config.yaml
norm: "layernorm"
beta2: 0.99
batch_tokens: 32768
doc_mask: true
train_tokens: 116500000
Each number is 500 + 40 x the weight over its row's rms, rounded and kept within 0 to 999. Layers, rows and columns count from 0. Numbers have three digits each. The size before them is the row's rms in percent of the matrix's.

# down: layer 10 MLP down (transposed), 384x96, rms 0.239, rows 7-75, columns 0-95
# up: layer 10 MLP up, 384x96, rms 0.235, rows 8-76, columns 0-95
down7 112:469529530585498477502515483492533467595421506568513471510524478527467505501447574536473526496474438496508472464504520511479527474560557542497478513529515420572460494603505447499565493493497546472547451500493523520499502507549483438460501483491478543383459514448535553419537483462458495461
up8 098:549433449549545517496464524492472508510456489551413518462505558504545450496416490485491465508542469502504559563543454474537552500501504520530432516468503454536453525503546484519558553546567581549545473417539484495515522474513523444540460486473467494437496469517510433479511451461548489397
down8 105:537489528472511458453453552486559515479443452566416511501463505402444516455446467539470532476518487469537476540513513498534506512516473581443493544589538492488465472528500534541505447464475514474517482535558518570509530454550508385474546521524535483456450476550476463427457511487508520556
up9 095:493448479532506521523503488515521491568512487535540431507443501526531455515478489471448475456481553462465473534454484544484578506453588481555468527567477494512425464481487547504456477516448463513561486469524573432515573553543558503494572472472509445488455522480434548467452495612525478494
down9 092:445614445445478532472508520482488479488596493487544504498492477515467521448520508527471483497619563525457557555511487496530517496528480521489563486539497484533560458481551432499460510451528477489557562451493585531522456492539530478525510561511454506587501481514499501484420459444450486536
up10 098:588538506461491530487475491540470572521447433563496469505496527532546474486574463445602460482547552547438481490515501483510492520495476513476573470548521559553507525485499511454380486478488528503527456506462498514478475459500488460540506491460415425532507464491469542535497423483458508422
down10 104:488502537527457446435577426472468533521483454537525541444463554520467516586545483490446553442524476541497420445445564516546446467519538424524462479482489532498507517616467518503445509551443453496460498508551455489501550524483506505502441519494484500485527444539473550490511560478485465536
up11 113:548608516484453478500513466475510537497433530595405500433485541500555500530525506467483511520541527452431494439525477497450445503546506450426487545492461551502494564592541495540489499507484535453503485528498448490494561484562510475514455540434441510519554492477493453538503476429551486488
down11 107:550502523536497520552410427509533541552492521474455469450449470480455475533466523423460506571413479496511533483432510539580529515488495488443519484572517534509467472507495476555538518477540473449537554492493528540496551472561484577414492551482483583535554455476478530532470509514457459504
up12 104:462496424502467552562449489480495526484520555502491382469510541523527463548504501530530532511502475493452446620575409442475553478528566508507502512465585500510476494524444465498477482556513484509449562542450530486581503527523464492473499512524508402509445521502479508470546497509467526484
down12 094:524529425473440504443474425494558459480430480511471516521496517570479496509497465513518503576472481508464438548547582468495536462581543499521573466461573505509494439500446478535547488541523508517520427492582491531615449453501471468493530497520528486497445526453488497503528550542533545484
up13 095:481520504436494495537497524513448457563503477559522520459561482420550506541525490448558581526484499489465523519488502496519549428496532473467530491481524529487496477526542522464511494405463475510474537482539543546475497415521441450516441512442431492519544492425517564446396510522465416468
down13 096:492548490493529498501494539514551496560507544479536527486486499491484504591565483486466455490561420495468436479509503441551476502508471450565509440510435428402490530542507474536528512420467521428517511542445478466500484443525480530468472548513394487467529467488487550457535577491485549557
up14 110:473404512511527428516484426503483575493485500540494556503556481542505413576488469513468480454495557529434501509493458484475432529575447477477511521478528515507547463527551515514473567484506481491494477531439544524421482500483503491549488505567553467501497488509538573532489531531584421420
down14 113:424597462506524476502511526572475508497517513451526506507501535451440522516472517514430472596508450503494524509456457493574435484457544451482543475531548579469493471445546485495479458473527554555486497533496507409491525535479522536529506429550552462502478512447448525420482522471454471574
up15 097:551450468541519493411519435504442519495469482438535421515447545472568509477502510464468487453530527595517513569531509555489508528518584488525537463550493563518464500551511537574487521492499488528523500549487404467404440449492528505529499510443497487569552474527482505539532500515489449470
down15 096:466520465523521550498479461463488413440506543599521453541558503522568514414476536550516520466521555467512489517509536463496472441454505529508454518553505463478568526487509491572496459513549423471497545546458589508577521496478485528528437452570511517478500540557572543488530509477521517537
up16 101:569494482508445554536553543551445481468381468542467506515505516512501499470572521513550429488610503500501520572533483542529465504464482449482456471554544453481402529520487512457509433545520547525477518488425533489514533543450439521541496502509482501473555477488523474462487522468530546433
down16 105:463470419525480484468486467566514503536484468552502538540570545479481486520593449478593500540417471486531490431533497566587460551453488441588500479523519516525520528476504467505503432512467506479485535425475473492474507543538471458497461476574488559450461563498499532459443473485498518495
up17 105:536481508491594536552507506545518575490485451425473544456489496496542417517532535439540508473529514479518485462486574554542582562520504576512482428503537467508496481488537498544425533467476469524464490558559427471520399466475440527527487548474494517503473433516463483454530464531511483502
down17 095:551465488554523445489454526429493447494516545509533555572523472466459473505480534465435456474510501481533416526562508495429509492557481527538549534423468483453547506537488493466546496505479460562515551449470477545428521554573500517486509466455539556568555493473563476562541548548467494479
up18 103:549489465519459428541445470538514576488516503518481534484530538455512479470454459513519478514488477434449436475602534562435531519546531582465479496483488435477440489459528582477512497500474567532485527482509498441496500534516431512462550471466493580517493513505598489436501461491499424471
down18 099:485546506468627548564484511561517543482472483483477513489560521504569451427491522456400526498512476548463491495506460488487492508469562571530511491461503468493572457521521483430473465585462548495501525538560488496479487500511503490621515539420538549556489492498468455499484513512479546514
up19 091:548456531526456462456500500547522495396421496534459466462501480517539422406493491539486562517559526501535553501504453538519452557489496467491517527472528466498473431477472486526532509506511519574514558426496567478446539389542539528535463518522479462476514497503507562553453503443474549499
down19 092:507485540544555444502528554547420482474547484525538470470519450493551529575479447484495454561528479461538467572515537424516451443466457506476574479490505497464487488496499583515519525554491538507532481476508476483572501530464514496442553467531541533436447559445495446566501545469421525554
up20 101:487490514565492493552442478509563495544485514453509489577537524538546452535456556489515492532537507530443509492441492559427487538535497465614505465519498556415478503508546568443441463497501531423504544491508459539480504487461542491399537493411527455530497520467524472470536512495509432474
down20 108:549513521497455435480502467473469536373539511466534530437466480513517568470502479545552524438473520548585493508510511508570546460482503515468451482468534555507530483492533487503525603517509547506535530484497470575480546539556449526499501470425436458478460509468532456559499471482486590467
up21 096:487477514514482559502521534487545491476446445477467546464576528523549561519483589519507490536573490464470479543402519601518498462553499502511505483494437496516453509442503477454494577410536530480463472513451547577533517533530478552455547529487407471488438489482533467517516515511479442495
down21 103:479516503498441487462450473429525551542489480497559483392500557433469516424502480398468545594523542588493531509482521467514443578537491441454517541500510546460430488457551490483503518544502506484551507534457534497539545503443518547504538487519547526480501482525490590485512491504540473497
up22 094:499509481548535573468442494457526486484452468477510472449538537489488560483482480475505520529469498475444484552424549486496517496484456514458410510458529415490491469514474530531520461551546543478468459588435546506515549443601477515496490505535570520503518578392501526501516508485452567543
down22 087:566524449510558413469484492393475530504523522490538553520457461538554469469538441575523536604577564533480480519558500509421502483585503517530520487458515469510546436525573509519542465470499505544486549467457505509497454479436546477516515448463492529493527551455491465466476502501526511507
up23 103:413459569453544545508468556548456530488461507505523499489541508501488529444555534514532457540463484519465473513454477484488481454450591495523513514395513508531526473506500489430581508476500550596549469530449524443557494518479564527498507434468544406521529471532450475488502535538477464536
down23 101:523452527560488504522592493495450525526492562581486504505551508500464477470516582476428503514483481500522522489451519434462546449489533518568516543433439457455509558459550445536503533492539461424532505497552501572465525549524566459509519511498474425499417518464493552504509453519492513581
up24 093:440506502478498470480529431432518533492515457455433494527563494467491521572551544492509567516529566440414521448551510467449430518458497427526468562450512524497473486520519501467505584515485487575517557482448488480490502484491524463494503566536419486515423544526461466545457460508547493552
down24 099:512490517472547562466477546467534544553499538542541513486491504502483505465553421535505433532491514545527482577503479451456546562497481467453541523459472549468572459469458537506480504583503554426519429467520503503474525454588474440500506500476482456423486476491599507467545462568454507529
up25 093:565475526504433476551472471506446507490514492428514487496488537518521549510536526488448495453491465552502506537567483448433553542519483481491561504417502499470498476500516523469576492510479532472595498538571487424502541505610565512462517385509489437496484463532532532448511439462465509502
down25 091:465528495520587483487505554464522531452546487468430515559497526490589510531528532492527458543497497534436489569503547474573481514468522593496471512474433433553459474531523494455493478509488539465468541488364454455504535506460405500497482527475442508550505464464514489467538518459515486549
up26 091:515492565535450538531486459488514575441558548497505546460505504488547585468500454527555534490496586439476518461537462566544515460423548497487517543479473472518438458524493537471531470522525534421416507551483521567453578476479465487480494443462478494442478454486555550530519495484550469485
down26 096:513513476448528509453514498530454470517514436441542457434506526507414520491530485497580459472509454516456453495477530526419532505524581522502560502552398511584532481466469512511479494473577458528559506515480505454515466532434493460503488477409550486556517526544554435519542549531465519497
up27 103:535486506514424520434435485519516569464531523509530496445433571472528521490520514494470412432478466508457474577480477574482548500520526472491497540514524470484488351524558456542584505507500531509423492469498472499515461501526525500439463482506507608547524516495482507497456514483529464508
down27 100:449496553499467485498517518500540460463472483492420531425490539503534425467520411558452471518423585530525515513501459465513447477501480503444511529524516498444526481572502546531510581509452516409563513460496459518467458536523523501570464428481497534484462614459486494477495537479504509468
up28 099:519500500407493542497494529482486531565470524622478530491510565520499476453542514563477494540541506483515573465565480556450478522537464553465459497468531536481544569466463495470491412549459552434489468477483438472540561494477521459525509452533505479438496458446520544515482486405492501539
down28 110:467520464528463420554488529481554543519444455517434505544472551472495506552399522523489469589543511528503516500467551469506538406408387502468525449447492513520445494530517553533528496484521486482597482501529514562505485480486473480461459558487475514519497474494532479537524473488564441515
up29 096:497465527475454493533563470455486514491497493531593479536496455528500517493479534512524513456524435528433473466517491406440464468515535426559483450502498527475535436526469496494421466539452517529501535529482473458524525535452414467450605484503519515448474594493549544491480546542482542567
down29 100:551515539522524458434550550487575501480449535427442436504523499483482533470481514461475527530482503461491552448504504496478515504461479541516533487508439449446435475556519432489565426493476526641450517458516601510424555499524495524456525489453469487508498471481435500460484481485536495492
up30 090:531502444573503496496517572492476508473525501517431468579503431519559496523468539404488466542463509574425528564522488482484508465413541528511504570473575544528470474469474556490482495489459576497488540467499533548509535461449490508514436448503447518483458458476481596481511470551482465474
down30 093:498461565499442480567420494514508472526546499484558496460482481483425428523437447453511566539489475489562541531556494447500539536487488482504486477484512486468499487556455564427524573528516511515511511583545400508495493486545489476376501450472494529520476512529438484513532514545449469469
up31 095:523434509468511515542544471526503464474508462538515475506439468525476551471551523513543501437537531518542531530435485573505467503473566459531539520582560434543420464523501484449480508486456499533470486555509539511496578532443531548540528471442502522578588446459484480568436482539464541497
down31 095:480611463513498544546447525486472465528446487542512524532501436472598535543506436505499469488499545462490526465481507513452514466475511490451529504421472526419555497507417496502514419452501460481474439415506470590530469511559489480483504522482547481483479509514473499492598562496565493528
up32 097:488492508451529521436451522487488483548509524507456587510533444501520489473521511563559582550483482526447490445443486484466526561520498454507468489490542482547447515471437482528536470492456447519550379440536533555510512464488525490553482517490525535489442443498520527447611474499438462554
down32 096:452522533585580525549513525581521483536521466477460475556425505517488507448464484465549509424505538501531444479520442494502492442452524529487445484531529487517523493527556539554474482457533516586480502511507482442480437440498563472547471538508582495501500443456464476479408586526494493471
up33 099:536536516521458545487577476445475529488472491521485496456432491547526461588553539433537510502529465543548537548479437429479452537494434598465503509439472473509448494480467557544456504570514598544492550533509484572471504502466498482496483477506474544528537513485468524503519522575485477423
down33 099:485511409484536512463475479584479399553516444492527467532460515547536505521581537429483556539508461538482582484392486471531476463526508442527531482499486550507449553505448485498501550498539544546478463461527472470476461452538509531534490452517509545560516435511494518507537466412481512471
up34 101:485458491480547533447562523514459522443473596487411491473509612535537460451479566572496507519514474491474514510518473485522454471465471495526506440457527482550525467569517526445502498512519490513564594417485531470578426513520541510459481449525486464486498486442509491519531534574464480533
down34 101:484450435493552473485505488484487517465483497554413566501463506510461522566458495454528545480470523568459493467516528532564496513553437539486472536436485490513541509475504465551529498493532462559554527520413463550498428487542455508480444479504469489506589575516526402469450480537455458433
up35 093:467482491569575478533480503473504401490465450487443483497487510456505490464501501468557531475511496521451527555546461508478444462542476457478516418443454446524472483491493457479584514481516478541545459575506502469536559508525572519485528595592477518512446519489531579557535521522512434534
down35 088:576494485439459486542522526455530439495516515489515513518583481583525499510510485537467466502434448550454503417452512543523507540449502507530531521524545548481579567424450495516523544562483520473491481535443438543464473517501461518505410464435496435490528471512520428476476490478495492410
up36 103:502501586569556488470448453479552517513509536520512565491489464538446479531545504474574453499547518485488475533516527546513514464501528438544448507593471493498533418428477479506477511431408514503493570443547496483452470565542551522510442495419504492481542510529433504509530497567462525493
down36 112:476508506483549488505551480502463470498536462517414571499488457442564542486499519557475465515550459540508550409493467535570493481474546444507469441540579535557540469449467468509459514548498495490498515503497540564522581501503541350486498479488486500492467514511473407463521505460490466497
up37 103:544501521556505516507430509465453502569449427516477546588528477524507493575484532505496478492455510467565489517557491534467500479472526534500426439488490541506497572492478499481528474507598535487473518505455437435487488473491375503435542494512502545472451511430455538529586549492498504464
down37 113:487617545495532535444511450596492523448532572525535505547547452551567449506505460467504460550594501487474425494541518470445480477506444462508474544465449512464529520476497446538528529433505525514562514484499511467475525480572483468517525552506547510529512435585503474506536479514464494454
up38 107:504484552494494531473480444478555505504466510499497553424482487488455541493482571424564530424538498474472499507496450537482580501539498501512463433449510514509492552501443485542523525500551466448534498560434534464541446478541543477472443477497467435430528568553497540568460474461494497389
down38 096:467477494566500552511488461565391472484606564443597472544496511465465516499512497457471546473506457463470456479500503518507403526515543433501491523519541502493537518530469434536474525532475531470530515532495561469467473453451495451499516524473566518545511531499512440447471493529456529600
up39 097:537438403522484482508542525472443423518516608529514537478585470540483464547510485498501470511526548520464492493540474509549462487508514510566510450515497505471484545404424495472478492488418544535512509480494516561503480569538482542437571514432568436539509509542510470494443473502554491493
down39 097:533520564459515486477519598536489436529521481408488493510498447508559533503488482439566517446486501553413529519474531396422475482564472520474495534489445516454524484533447470554497455461534494523472554520509513547551530577460492536510466529461464553534509544513512565459452519537451504496
up40 095:544482442465486498556440473441502455505510539509523475576508535481434451459603575524553500523477429581519529507459486535474428476506527412529472387515582479505492524491442469496468482504510518423483536492476463470513509485495524422481517533503524490483479462515441511548466528546510540523
down40 095:509529562501452456525443509511525599516488513434467540509474528535552547550362472496492479494501491501481518508445528501426517553453473483459567457510458503494486458508523563426477437464530469512477443472586515468488486530551494524516480545501573555527475533422512465519444541508519459497
up41 101:596533495479421508437484512535533517446490505445476465499517565561543504496460481478555498533481500516457474558560439457528487442501543610475485510564534520488484462428529577507468503412566527522496500503488532463524471539494487527492514511498549500492471429410503530515446510422526486544
down41 106:537508491509460540564509521478428553488501504459553469414515518569524535448579492449427521480523485602485471516516458494472551507535406538481479477527442524534587436485521462541571486519522416481490494484477539498506472523460512522454431471460498510525482430564536485526528457536490509474
up42 101:431566521501437487542539538511514516552525522535521454534481520544571578511428573425516511541456507502506499489558514536526553447492482502506556463525562500423461459541527496455489486501501504524561471491495471501468479506460395495507425400507418563515469486473549556499515503461508526498
down42 102:496550461526392461513550539432499490422493469527499537519531455510550543506400476537526483541505475471488384541537528478467478588495467497439489500457502492537461481475449465464460538469519528460442421536457492483518480500437457576502463460477502476512508513494507450511442495557531552480
up43 106:533490424513477479474506507479435421487488532484478565527511525520512552542422566493488493491512455435478596502499541486442547538569542529540523535527485476518494489461422425431453498531536451552517540557486516521440567491531459555491479496450511556443472505485395525522500513456507479509
down43 107:542449471528460530497509452533450565504479497484519553491498486519436466514571491460460532491506470393565504445485525479428481479562508480494432514490499465413495540455495534519472511488544500492536454438459429452518512528517533545517514522524466529473468564400435496555611498482466532498
up44 101:604446551507489484494517513443452478521478516478519476514473519614471500486522501428528476462549487513483488434495492545466468427486502500461452425386491501545454466549480489492526530472469542526483580513484493471494470527462429502480525494493479549530583529460467598475560437488485507518
down44 110:494490465583471467462483493463498576483461471490499514521549578576417473564461487503517555503485590461556458514432480500542497528502451452517497491481477534491549474499548552479524524466526486516461383420543456517499506548449447460538504529473565546500523491558489508499563488500475552451
up45 098:522465519514454480476484583459462480463504450467433579558534508467497551586456532489585562477554503482495565500534466482496479543507499512562513515440508460471503486500485512495575443529451456479446509519530532560447523471512398479493426547533551485515573487562493516435482471519508535470
down45 097:515461509484497527476524539546484406539508516537549540434488496466513512488519443427490515473565427474496524521458501462496549539543455544476477455516491535511467562506483543551460436506566467447494488520549500455573466484458538461483469562443489480561451380514527540440540435480500493450
up46 104:449487414445520460559522416445489517507477491561427504498532542512483544499453515536553504457495475543472520468560510511479461561476513569483486515566456535587463504529504581484464501504456486481479528475464489527519497512477476494471497455473442529495515509491513521544460348584499443530
down46 082:447479512536504538523463482528509510550495500506529502535514517439535544494530404429496480504472486534456530470522443523475502554488554625508495458554421533599511504560475499550565512461528474491492517591490492468530440444466483455461480476530556482534433461544548439503459537513459495490
up47 107:495423535464441454533510433524532563526544446484461531484481497525515475556546473405518515478441537492476517527481488519565458471491515484582505566581503544469511523499476610467509535507517447536473441524477529459473487485576511379550541497462487475468496508527458529467519459493462537516
down47 106:497556547513458504491463454512458500479525453477471523487527450623455485468457519569506454488459528432511539564495552555568584519483487505498434460455584494487525521507449495499521529535558476493446518575417465477526494466497526418548507507491503522442520496502448541547529541490445541508
up48 093:457458498468506487523543477484473453504512476541533508497554529501471520541457484475527483550462417469588542537481451541519517555469582484514484471531511511447498548456464471491526457550552543421537506593533483477530441504544507483479469604463473497466432543481557534528546460459403502536
down48 096:490518501505442460458479453512541485541496497439510494512463543508558463430459438550515468538479563478501572441544477462518520577512444537579485509493390530502524462561519516541515445533509379491463512501446517527490519451535491464490475489495406532482512478528512477487508470539524536409
up49 102:491553471469524467514493541554509533498430536500484465497528469505563417496471506493480534491541527535534522517588528508513509445608515516502489487564550490401474523475506575489437474531490410494523414487480524486448454454477570433472491466462464497442464514431520519549524466449516462527
down49 102:495529472476485476492456535485465531425589531460541486414496559415433506454464494451515466541511507482512436529470504497518570444485494542459563464451496597599482433503542498478463504502483557409509513547472507432472482534519460527524517552472548507476458478487493502514448558487497487488
up50 091:595510517472504490421491485460452509457465489522483511475540475501502452504527428478458387474533518559422546467520477521508460560565540498516513549501505512532531425586475428527501489490516512548562522525497529565464470583505507540511460507414526498534484561558467516463539558492479514491
down50 092:475405444513516511482491557462502473504531468544572561495537462487538469515471452546474470539504540483517450400544557509510437471514445460494477469477494498470486510496488575470528507528507485521524544534539456459474496547452502522497469509467485479488570522531436477561499603386478576564
up51 113:541562529489517615491469546488494504501477502511554484522493473537482522534470490496494487510577423478433543503459539427577471526547479537504497487537492509482456483487467489495512457503528431535435520534530500520515429502541523492482560479463453460421519594492631461528446526445514536496
down51 105:503518522520474510502452445550508556471523535519427598497515435490480495529553474492556461461546423549487555493509527441507474536522454503536498468565381470421487470560486513474581536488524575495457497459522465479484480527501492554480566541504504525502474509528533507578541591497481471494
up52 096:492478513448521480477516533502555544473542424455524446469495522549493498521601536456438510501510519423539531555444489499443526523510494503505532420534582512539432434501462510453468558510519517505566466508540486506512496526504516501551523423551584525472521534592511487439464440443505530475
down52 098:440487477489458442559487481511583478552506463560513518555526573580570532493527454497499526500518484522518458513444499538477516512487476454469543488450494466450469562455499521548587492502506515535575545541522476518557451494544562448482514513460568506431515474428532483428476531480512438571
up53 096:515490529481484478484446465464505532500566470469452502485441467503467580465455530541563489522541482475540528493557458566433545476490541548493529473475466475466574442476470542512448513463591524504477504459486484440562466547529441618466546445546527508509484487486539464505529515521473474598
down53 100:492402572479447547499574455486484422595540517496507452450518535532515459564496497439487541517494481470477474469526518533555514472457515483498512530511518472455536464417470585506492500516390503481477447505485462435477530452587463446474470517509519527463472508496436471506531537512532505562
up54 097:442506445483437552530544525493512471511461439456476479530504540520546489504483623541509459557489548496531542458530550530500440506464444521550428504442514464464513509540474495476578491503486502474539549440529474488551510528512495464431427498437441549547487508459522565494439528546510529576
down54 099:553457542513512420524580516522491497424460429478474466521516519431492495489489494558544472504532483501468473529522541532520531544509555439528563423534487498490478441485540496523527523544460448548556455532537529536459434473500508440452553540432471477470607518527462446475457554454484468529
up55 103:492517505504447576476531533431545533423551507518453433531498501509516431553501473475519503465546517560472550509538491546437414503565478469514506509479519452450609463507473536502438498481454486504566547534402448479528549479508601510499491522505462475507495484550501434508536513525465487473
down55 109:514531429542528516448431538499458504492514552491468517592489457510586485521530562439493477494520455533565521468472614548532458510567481475449473554504475484551519517471489464485482464515491478589477481494571570552433539462553511483450462455529523530502445484509545540451481516471456502498
up56 095:462482595504507537489471504437467504443433531558490536484497587455427588509518398461531505591471512517470522566511477485570537489531461529496467403504447423468485488569550540491526527463429444467507499517495495491516471474523486488546498474524482506480511544522529491554527516542477530523
down56 099:488529506566504518488620420537504534469553436505576451447380501527555463567429461515478510492504482475499541517539467558453520527482510513492450493444579557506571455510466492477488489533492505556502477508543494547485477516488478415475513489466523495499461468480475442474514559447486517460
up57 113:559532549505474465503508463438451458472457528565522480521543447526490522463480479481492485481577456501555492513475404539505488540572580506545488509532563489523470468473451486484463512386522532536513474466556520492561489568546462466536486518485503513512566541539438513477435569487543421484
down57 110:460481469582515484549473449480478434459501469489523473466464456535443429460559537518532449510461403454556431499494465493519511527524541471564489476402518513535479501529476537496477482461491529480496545492508515438538584443489556484591535484462531517500556504548536516489412462446487478524
up58 093:450466525493449537499484488572483466468527574544547499422515483447541468493458570439566527466482481470583492535467468508503459541558461474478485463500465526533519439500477460536529467530451554500487505588543474540526449396483463563450519467507465441519466511578507501578508490503532526502
down58 102:469529401528495503498598533438554452474509528479515506482525544467434506434512491491474468515545528485484526504532548526519508572405504553542481482521413455508453532474517468516548497514487521501441472425536504530468497474442462480522441539504471511511546466481401570431533581487479499514
up59 102:556524421476492561474512572539527542471490556502425522415502481555464459430477471500467453540508503486428486443507454534558534538577511509504514505491575466463499429528451473485569534520490497500506547508462533535410454506488543529498523587436546458524522532497553487514438484491521520521
down59 099:483633542445434524454454524512478365434540532500519458474493538497573546492460528522523540460509542440535473531494494480450486507571434489496490462481530512547496464564519485488526523500511501504438434536483562509515499474478431511463466490546507508492508440496512518503579557466475453486
up60 101:562497463555393536539447461604542520516523567496531465471532523494545493498506489435558487477554532480500531498531518420452476532471497477481472472499539554460449527536450490522569474471571488489496523483556485446491497453420470586493510437504510514529503475511517561410475480537458540479
down60 108:445473499522443519517436534550459505517526549569510541536419547500484483516467492502547548429543508526495507512504476519432537481599509455519487527485481469444500523411522460451442511470451534464493504523440435503580498465512467496544506470527466492446562514539481470473419609493451490472
up61 099:516499526465513515523421478547495486538478480510480540516505467477533495542512569485510494475493390479458455516528440540524436581526512426512552479472538445513542467477548451514551507507513510477518580512480507555481529459525570437441426506451519510371496486484470524581509525509541539546
down61 102:495464508552520501603582521512445452489511449447485448518553530441525487430521525460532481411460548487489535469525550518456521489424555533437537569516557555484494500507527504499463512546602513523451532478502522493505500501403497462556488543543502527489473478437467482542492432499475475487
up62 104:495497457468518418574510497508530474508469432532575514549432489536474531464454495479540500514514543543467531497531508457476479508544529464478483499517424479503454459513551618493548537506529531525532475494488456485540522427535572528544543502432542431526547518516462594462524500465486441425
down62 105:441441533500500489484477487500518459509488532473438535451545543556473484492560548529476525512475482450454542533562440463503477461455416541472494455511546524532476473564455436468497514563496399532523484537514583531509518518469485552449493498607572555525557470475476493463453470515562521497
up63 097:494539513479475554444468466511447549511498515520489551446446527535486501416551505499594499481562471471519472493563411520496505481525546569467464491587415433488524439447480507467520531516552541525514488513436429494472464538459457467468551499513482469546516449515482484457455494503430525566
down63 096:561472508453461492449500485447556445457436489580466460566542514465533498431494446420498513515500526536501437503483508493423490519484466509507522492507541555515573457519462462496484482466541482524509490414467498468557490513539437496539474447509529523446503459459529441497401472478516577414
up64 089:505530448551436512517486454464531456512468525457505471532602425488519534510447494497549542480495478590480546525491459457531523476556561478486495410516541470548466526450420518573453571581548499484506482565492503509467515503469443518519537532462425508526491470532471511547502459470505479429
down64 091:451549540481539535485479516528556536513478582461498505574464485506482457494470516426512447495524507539489596438563432430458456483499502445469527517547555535488584550462480460518448523492519484542534476481507522506499437564500576513525455455481470510505502489498514487508438607565480456539
up65 104:501509530579564568497479481471495444537527557502538476486464567606580559502534519450440451433443514482437482524440465436485438511471517476508518577585476470458472505514494506485456531514449550507530464513460455534503506467542526483487451523482508483501550490535487573444499507498549545453
down65 110:507478531432587534483583427519483476495504457575491514507522524463482484552427504457544515459468531461463479521594510532547488497496523565552475537488442496560519513496530466480507413545522542554463490520517556562418551520462536483533523453478499504505498538515547421483502467458445454442
up66 096:495537529510559528536560511495518482590522532425453487525471555510486484560540511486500464477574473500509527532501473519480542489451487531514537502509459540519442502450538468487572483521391545513477491540460535463523494466508545513568543536519440493521568448443504510584427411541544477571
down66 095:556512491490482506511472478474486457487460499510581490483493449526521520443501453593480561512477508494457456470533501601429542448479557472542487422392519388504536499512488484554475549438551484478482520426507502490513507529503517543481512461498543567465536512536517458473434536444552505508
up67 104:493491476485524527512561496552484500546529468628418536461520489546485499489455554489536492508527514489491479431515484493521466489517516485555496498506451494369479503521579499509549470481575522536487484520512521415416495493525491441515508580530513435576481463479515529484492516462437422541
down67 106:533465504518444439524530534525482505523499551456505431534461521526473499534456448501498572447434492480506489486517511529449541503476504478516476533505509537527573563464412457540501485464452439446511483447500494539485501523488597548516420424462530546552468609505541491532554508534546561543
up68 098:480562550550503460455494491486571468488504464468482539493519480494433566498482515550458411509479560470499508452548461526576492485558472498536504502418509455456486401484504446579490510485527490491529565496527435477515454534500487510468570429460472494517452598459465547524527473565509494534
down68 102:515553512480523587541459539487442548496540452533479450547462561429517484535536422516508466523522464604568517505493470490489514453452464504489447476550426452476571565549470454528537464470536507523529546524505485499547474462480504454513442533445459466516448482498517443554496564474447496539
up69 097:527454481559513515483457503574526524520451486532529500506438449596532538445497561550449468471536525484436491520437511452519456519471491436520503536427580444482493441548458534546485517496524526432506577505454485453530441466581494490514507508463474446536534538556552497441482501534470539524
down69 101:517492457518447484508520515504509560501492475513477500507472470448487561515517471552526546539494518462477455463577423520521519447522431503487536485455514508449501492469578476403458544431498550509507475585556555485540431472467555524519422514518501444578507598493454503487529578526482460508
up70 097:534507500502501502507446495430494491474556551465511427501494513453565455524472503508573524495500465534523531491573458434589449507531576539544522509471469416509477538445548480438537516501539489449480503509488444439464431470536534533562425536477565502444448499523504468558432523518485528461
down70 096:558490464492471500550509502487494554466448454518439517500536473535498511460507503468404519491527473602481452483567508503505560400472452523534427493506438482441523552539542460448589513526421543481550495512475531552473485522544516491487476533514461483465539510511450448494442538520454580465
up71 102:565519433565502477550486501466593604579466485524519535441537533571495532530481516490439532505520526464546444583526464501556519508493504468450507569495463516454421488512489485497511470436498467507528469537487469512466495498455503499462450492508540444559454510507531523454523493587533424457
down71 113:517541496473432444528527515418468422513517522516571508575499523462468584468555410534448525528527458513477454479477399448541527439501478532581520492510555561506522518527448533517497470522485417521457499474487455489522572480539511533468523515482509489454511488530526531514475547544567480452
up72 096:542500509564472457500613514530410518494484521516445530535499449580586525558505542516518539556479472453475471562468497499510491535481543477481534503526474547459538469494502446547515496416403477467489511451433459473517561484517513500443567534570458548480518522434529481492501497520521463536
down72 109:508468504505547571489517509550508493441566497545519450513523476441501519538548456485463456510422497498474487513568524482459515467456442465487489465461540528534455458505478487405497575452479435520503476545501609510498572495452544479493507514543523503594546504448439506577556575497514485495
up73 107:516555491464514549527497572445498572458591480463458498430436448493499428498530548484490465461504416497536509502493451551594507462506454529538488503470498500503518542477535482475503429410497559491459543554501467435499527513509577504511481446440502474465500399513523518490525501521543549522
down73 107:538481454427489497440483447501547586488493524480482522494494494428524490495500480517511567481496455477537508531466499574543468506525573531510488526495453509553485584489525380520478451439533483511540497475520464448522515476451488482504405559519408579481482536536478431435548480503543519502
up74 107:509543537580487490505485512515511501539553479572505511449511479578552502476483443504473480522540553453469531448422438454502536445490510506520443534467568469493506547518477624411465518416509496520539518486499450546488515478568530452504522462497455540458508571492422552476495485515488480540
down74 110:488569482517563464480557459511438459499514533561545454474535496577457469611500463458464500484473515483534496476496443474522478488475473565512453570503479472450434490472549467393429511459553524436524509429519512521491472501507540528455480496453494547485517537500452534451581479461458530500
up75 091:464482580461524469446534542384463524516571528548491498484489508496536460572481463511472486508500465521470482523489512518566435489539487465452489555501511454438551508597490556465504486496525499540441500511431493510580525530474452477494530468528500572455559560561525411480481466458470530501
down75 098:546478433542535434520490489479514481511455457444492574536519544486430510545442529523491459476458502455507481533532491554468469427559543524526529510473497503464431432480463467559486523504476491491563466491510494491455419521488544606500486499573516499505447500595589578524540497469508537504
up76 096:556452515507511473518467494476512536509523439475555508446473519483535475554526506439468400532424503529460488545401461545523531518465412544533525524554508477479455555539471485516536439504485502472487523466469599510485534479554431428495554498478493564509443519518533457479467519464560436527